{
  "num_key_value_heads": 2,
  "hidden_act": "gelu",
  "norm": "rmsnorm",
  "rope_theta": 2180.0,
  "qk_norm": true,
  "bias": "none",
  "parallel_block": false,
  "init_std_o": 0.0629,
  "lr_head": 0.00502,
  "decay_fraction": 1.0,
  "final_lr_fraction": 0.0,
  "doc_mask": true,
  "max_steps": 6011
}
Each number is 128 + 24 x the weight over its row's rms, rounded and kept within 0 to 255. Layers, rows and columns count from 0. Numbers have three digits each. The size before them is the row's rms in percent of the matrix's.

# up: layer 8 MLP up, 768x128, rms 0.0999, rows 743-767, columns 0-127
# down: layer 8 MLP down (transposed), 768x128, rms 0.0737, rows 743-766, columns 0-127
up743 096:134153129097117092152119127100117131110115133102155152133109131081140186125129126090096070105125091161130129167142127088084129108180120087180147121163163167098153103139131148137135126150127138118117115133144139158102132121145114140125107155140128165137128108130150143086129109143107124200161133156139143152076116113125106115139136153150147173094111108094130125123118095163115128120141
down743 096:133159114129159157141151141154108098120150144124144083135093149153142154152172112122171144140104136114125121130099095131169155113147187142124133130135110140167065136127152132168102101133122088130146154125130101097098104142081140108157094134125164130118139142150099142119140125142150134149145107124183114168135130123161124122102098094144148150159066119145135145148175126114130150176138
up744 101:147152134119096114119124070118129064107158112092129135141129133123172122138088108139125125168114110142128096133153124151131099118122154136133135168089161128102099121192122143101056139129113101154152148126140134126143084124136104130132141139092102123151111146141169155147137135084146147114128118113117100097106133140118112096128155134119064109154103127124105101099112097141171102137173
down744 103:097130154105138148148100157159118131164129148130175171154102144091064131108127149117125132130125118130080118144153125138116117167101081168110139141105089129156134121143116120159153113101098111113099085117148146098146115123105157147112119144149158134154145135118126116127112151133133128175126162150114141176114137112107151108128164136159174162171161135088137167166127131111109182142152
up745 103:130127111092118149159170117148139141114131098099113111161130149124133131152147076101112113176124109144169119091166127108135121148122135099137093137191095114152128128134164094157135102130119094163141144153088145107108172106130105120141162094117089147140135166151108134127155117129168140125132175152161128138116104114103125172125129096096172123154173114132120089155107111147152139116159
down745 107:119155125143120157089136117167108139145143112135122130125153150120101126125148109096137125153159111160180154118131151107098107178129130145111135105138100106121116142135117117119098101145097128121085134138111116142164111083125140119130167107188124146119114120160147166095105107116151125124135112183099115139083106140168136118098145131112156157124167117074125068093122068123137172109125
up746 104:111129130090087120130154091147116110106174111148190136169087120119156124203159110106142122131119103149138129133101137145118155157159118108129154165129113120135097137194138057111128148102154111120160095145132121108113145084128142105098159119157146105129127128121134102133138137101123117125118113104142135123149139165111165151110092129096107175156156129125133131143101121132151091140151
down746 106:081119168122135118141126127091113140116134121167151133136133144080138153210128097139156104146115123148122113121125099104132111117133170123115148141146135141129123090160114119082131088152153092170153121125174107141118118110158161145122185140174069119138120103144162123135136107110151133120118156105121122161109194145090107144113155119107091136126129149144134149114129104092150114147119
up747 098:110155119087123120181125126124151146099138126121158176070121110121116109128162112096088126178103121157099122155116155105140086151129138090115146145177137124099157149128166098090128137145108139104118163078129123100121174091157109126120140111113140101138107112135146129152117148124114097083178092126147132092101135127135143078149128137127112140077164159113130134138131145134137124113153
down747 096:138104126153143162115167146108127108085115121111131113139157114147089120129155144129157154134136126121136099116181115098130145181164146119148104144147139037151148165110122170171132139121116127134101132119148136153138097150132182146155116142113094161120129135109106108070092120104115111122160198140121109119139144116113149112123166106136125127131122151168150092120130146086111129120120
up748 091:109166149154109120112126098168102101189137113134140121094157133164142131164134155135111172149144116128180104178096104167116100167119106151135154124139137140134135152135094139136099122128080094138094150116138086157139139116107123095128125139160120105168110106151148128126186138114137126105088148099122160111122139116114148139149137130088121131122102077129125136114152085127150169170120
down748 096:177101147121144094163136132103162157144136120128176168115148145099121111079128100133123082136144132152082095107185114112084145124099150099157089101134154109146132115129137115149164100097129158108150120162131128098158065136140147123128112109151148103137144151142134147116127137154127132185127131099080121127110138174163129155105132165122137130153132135134140139129124186131136137126149
up749 099:163136132129092135121144090141170138146148082103130149123142124143187140130156128134098147156133072129186137160144132132130086133172085141123184118066147114117076105149117109097149150127126111142120147098113094115120116153121133116148174170106125112152099116120144129130166117133116139093137132133156163126123125118126128098120110113095148092105161154134120133134122063140130157118116
down749 099:171127116129155136084108167108124116120165125107078107143126123118106083139110117120127112138153103143077151101107104131115213104119136141116094111134158123079125120124136125101150139164123104112109118118128177150138173119120154140110124152121171146122071148120120141146140115144125115168117139160125115151107156183116093143101118151173141134088140079135135132100130144135117133090126
up750 086:129129155069120081094158154149147166139130150143135183173104108155129172142147145113081150136111150164111176113153160168153117130147125056142129121132137110099108143123142118153122126133103133112137154152163139136111145093098122129128127107120143103183118126135091088135155148116129096092110096134106110105093122098125128150178131131140167124131155106151140141134116106128114122095117
down750 083:144136151127183163134155151088131133171133158097123079122138130122091118157153156151158107118120120113136089117156096115124118154145132172139138128137135134152105130135101104123098099127117119164150110120108119105088083179103143117139120114112084104082136170128148159123149112107142128132143130165077141151153113150147136124122116092100089092140116098097103119116151150134124094184165
up751 106:145132083112099149142139106153131132126128107098155096138096092162186111110155092124103110147119114136137120149124162158098165120139105121179161118106144127126155152149138135131112143109135111102122111128107183102128125126130140096147162143128069134110142160144097131138098137152182158153129130114114126157126081133125091137140123136149096166131091120097143093103138081132097065104133
down751 109:120125137125106164147152091143116127146142153126149116100143092129127107116135156138069154123101099104097101155183086101120075126134150106146110117178154068105137168139119153098135102153136133109138096118137124156158096125137100127162159100123102078146088114128168150115157128130121125112158147093127103152160125110106078130135097147141149124112131116141140139144127145154102157170116
up752 097:085161160120123154151147135132151115154125129147184154073115136139119132110156100178114121142161093129154166174090147139113092112161088125156128145157114093132146154113142119127128098149073106120139147179084127140134142115103148105121165148125088174098145139144118162147154126123142102112131151165130108129095133139134143117142089120149139160124110070111120132147096119149136137111139
down752 097:141076144133145149153126128076100152098136121150127106132115131134137163110132129142169109097098142152137159080157131148077121161115131094097154108150182157102149122115128144159124156176109102078106180146103115093128174149145092146131143084113131145117129122126114125093129105154099148126132154136093149129147162100110148097111161124172140143132138122103099113096133128125093140143131
up753 103:112145091125101137125135101126118087136166137123140167122131116159151141130130187122121134162093112122116110160146107163135100114108098150127164158151116157151134147140133132172092138140121085091116146090122095125112119150082106158097113116129122112176109134106160120108136156132138140104114160111141094177107106058082141140127119089089116096144168127117096110159128117159106122135136
down753 117:142118124153116141138101072121147093155146114096174143133114147141160132119118096118095135164077099168142109136103124118142106106127119115116142165124153113127159110141153163136107138115148081096112127131149069151118162111137109109142138124174139131129111093079129126102135137149121121133152193131149142141115104123123123121144129108145091125119098096069107124118128119155141117192187
up754 094:124124115123119099127137111148153138159170128154149102101042114141173109135151145138120102094175124131156167176137154111103097153122090100116150104138143147141123113137101083143142142085098132129140136123108144143124184114149118113092095180113124093133158161142102159096168112137145113136161127136129137118142086125122125154159126132115145119096172120149132119146090108154132133115148
down754 090:135146161128126153138110160132150108099151116131121141141133127156125100131101163131126123071116195144151103128132131111110148141175131111125146167115126148134112106158135142121142132153132127103146129123137089098106114136212145162119067170131091093172153143133117163094153138106141106128117136121104169119168159141093126161105134148147136135158154100107132099131148094104133088097122
up755 097:148089143090099121117150114175130154092179115127132164125111096108112133118131123091183098139133135137147134105135094135120126126173107098162170134107133146145125110107145101170156088115091121135109134102119090167128084136146106122140133125109169130104118146141101135153124138163130081100125072154159141133122101134127116151135115110115142121115098136098154080075170136144110097154130
down755 093:134128127127121136181126132112113138131149114107151102163120156130133128156108161184122099125141108167121165173124143112155125141126136116112091135097078169131102085154114137134093144121122173109133147142104116112150145157085170087107133130125174092134154110084117099116155162123151088187157108138174143115131142110099115152079138121135130111101123105090119113147116111112148151145134
up756 087:162131114114124113157124106108103152081140129114152135116121105113104154127124148174136134095125104146131141109123140083109125100103115131122133116142111103131162144151168111120131169114122133151166134128127156135143142098082140126128151090173161103058151131147128103106124105139114157159174119125101088117142138129138097118104073099115071100161092116078137122114118149163096098138169
down756 107:132112101113118121099116119137126111128141098161086121170111132107106105092107120110153149140129166102128138108120078149105145139084140144157104147097124125139090131115128162147119125154143173124113140139133134128114121188180144130138086153097124157147114140108115137137132151118102137155113130124126166155153164103099144136159139146118154118110150109209082128159113131106146171112060
up757 105:119156149157141103140132121137130128158137144104194104124096048131127096140173147111119159109062115132137127173112164097124152151135105145133143123105128138134150130109110133142128123136110133102146137142101149129149192106134139094092142123152117109094115099132139118127126089121121133097140099129134125112088118124118140135158165108074116103133125155101066123148076149170118143143116
down757 106:134124130127130152078101141155090122102117122154151107148145121094132112134146149100163119133151162114039164135120125153128124124142118123120122123135154111130169137116154199123123186126147117164136102108129115149146146124091132174132140130142126124147141116130171107129132114089099106083093135132101077149185130120108115128079141130132117105121149102160083163128137106119148141112141
up758 112:084143105127131140176151144098089137131158126170127140179074152113139113148147121151156117143137087112168153147091149105130150100141110126085133102144144124148137123141127106137129125128068098128117138169156174127132160071116126131114118154137128103114122109118121098071137162108111113131104146166120116148083090084109117157151142103115105143147132119135108099142086123151125100137102
down758 131:112144099162124131104115152136117102135108153091161126103141160156191108152139149147159191123137113156123141090102107096104117156135156138115131168105145137133132177152163137143137144158120149169090107114155116131110095080094112139152132143127137146135112129144091131137099158163127125090127136148125154151096106116126080087132165135153137129155137156058144126115148122143108126146103
up759 096:105123124132121140116155159093125147155144125128170106132124100105160109124123119093077124136126110132145113116105140096125093135155133166146117109126141118152135121129083095107123146133146096120111124121136122097130163048103144120137146146126114120216105111138165133119141131098136102145120111105142159142101131050115140130115121089121131114158122123138136120202152126130156172089130
down759 094:133098131092129115123129058164146159121136096139102112093133110144077185141119116136130114103133159108144150107151104154156135106110129115128111153117124074116174103129114168122144097128096131140132143102113127113094105145113073135121118106087091115149149136127132151139108166131115130122106176131115146095155149127157085135116103094137148111109104130159124149093164131105124089074115
up760 110:111133125127146085134153105116125088121110078123105124135121109172195094122146118115108123153119117162170131136108141125127165138127125118139121145171143150137151123134166099149100142116121142125127097128147135125121142120133144097091105132146151137095123131153142135119187158157131122141130159150161130138077113129121159066196153136126148137115110124074118076113077139162141083121131
down760 115:099133158169105124092170135131117107160117137090122113104114119159157130114141128113176106130126143184095157154113118161140136120153136141107140174114061192176117106120100140156146146117122124082142098087135133076153128129122129153113123150132101136146125117095149148122138115094142122142147115164135122086106072092141129119128122109110118111125172118098122114143108099156105108150125
up761 090:160124108097109139174143052133114154115121118122153198101145132121129133161127086134138132130143144142124107134135114121142128114164141104172123162119135127138103129129162145157102171139136101143127170139122135110130100135114138144147107159115126111133106098145150131079172140101151097087084119143131108124111109140094143118134117180130107162147124118153193115114134119112091150191151
down761 089:115106117191104098117156143100137155147136129121112101080124133147114098127094154097158134068119142132136156143126133061093175148116109162172130110123151146150117147079123153096132124084123121117101111147125090134126136140105088133119126122115114140117101170141138138121103099133153126130163168144133129142093139069156125114151136148132150078125114118123139161136099168141139095158126
up762 106:156143101118120175122129107134164160106115084147167139153120148138165131174160137084115115163146076179159167105082189090152118103153133108155157115121116106141145123126166121116111137129128150125159140139116137133092107131135146132128164124139096154146135129148115148112181121138184119094128099161186114127119126138147170155122149124102100152127135116125137112150150126138132106132123
down762 106:109119123153090154142124111097128097107086142118131114094097125122107092131086140130093108179124157109104143127126152178099081138138142141169176096117133138114167110104058127126160118144092130095141140146140118126124152136160100140162121133132129138083108116115129125121121101110127163154137140110131177111114143131119178139115153097163163148160125159109070122116105127097123160118132
up763 101:109133085101112165141150132128105146139152149126130164160134143109114122161165128088140086180103114177134147084107143143130130100145082053124125133182115112187154137137146115102130150147103110123107147094098125149135125116143148111107124113149124108117146138113135165145109137176147117118126108162165153112126115148125133099138103070161136128142106102101141102120093144127162132111107
down763 103:110156131064128174108124125151128139136115103138135087136116107135174137176119085127096112156122117150124129158106113139166118166159113154134125137090109181131182101108089135121097134138088179100131118109122145113092085119127124130149122124112088130146126145126140133127142132123119089166150143113210130147132124109114125127125147081113145150158133140129152125123129061144145131116125
up764 105:121092115122112137157126160113134143087117115137085115157079135114152121140166117139131129160157117155129120143098098121111086154113095138113146135145178112129120150093145077165152107097078099106121168131104142126107133068145153099090170148145145086110140078143135094116100168128110093124090133141134133119075133118118146119124098155114123117148142135140109099127108131157132158142152
down764 100:133144170128127152150152173134129110077091135126122146141107186107112132139107143158155165091121162142126105089121160084156131137120105162148107094132157144159152130147132160103089127131153146160099115103179127161130103125124151162143140126105132156145131134150064123114142125134121109138143088113153112103100130141116107124112154164176178130098120115134115135168184123130138116112138
up765 110:126161131124115131140138129134145093137116108101107135146091108125114159101149119132152072135108122135152143132113146187134159155170123114113140144122134105150145120134122174107099134107140104158104128127076093155145125086115135106129153155106137100116126153159101126134159123155144163144136125128108114114150099059126129160137134119141056106135114112159121078156119101098139197169117
down765 109:126115132116111148140107100149080127133127137121147123123129108150134144172145116135133168134110117159100213100091134115077106116164133152150149097102136112145094165146147132103128121158149123144142115098156121101153144092121121108186180131099127134127175147182138155134123131138124123136150113099127110133139119118149093102176150146143146114151128146143120120143148175127158192111151
up766 099:184128155138107110076145121149152083123198130119131136158100113138141103118139176131142129149153125148158142124148119097105153126166101110127106159122148109151162145157106133100132151100126136127104168139082093156153131126160108147071149104111121149150112121122124144110111148122121146148132097109123167095138106116124149139155132084141120115120167101125133103162127163169161149152178
down766 086:145149106162141084068083084150100116130099116140114139127117126126166148128116068115109133105139117078149139142156128143122108139136155103140114132094082154111132121125131122154119127153116131102148096154145167144137148084124130121132115167108083095104167118119130111121132143092121122106140135146127118204131111158135078137115079136112126180145122144111152133125129108172106094100129
up767 107:112144094145125118149170124103114138126146089142147099133145094107156168169060119139141080112128114165153128137125129119097109154161131125148121150153161099150111128135141092152111144083121094172109093151096115088115124086096110105176126157144143136143118093136145140135159124102143122113118146121143162116119122115062150119159102092124104152108162136085130105137137122151150150113146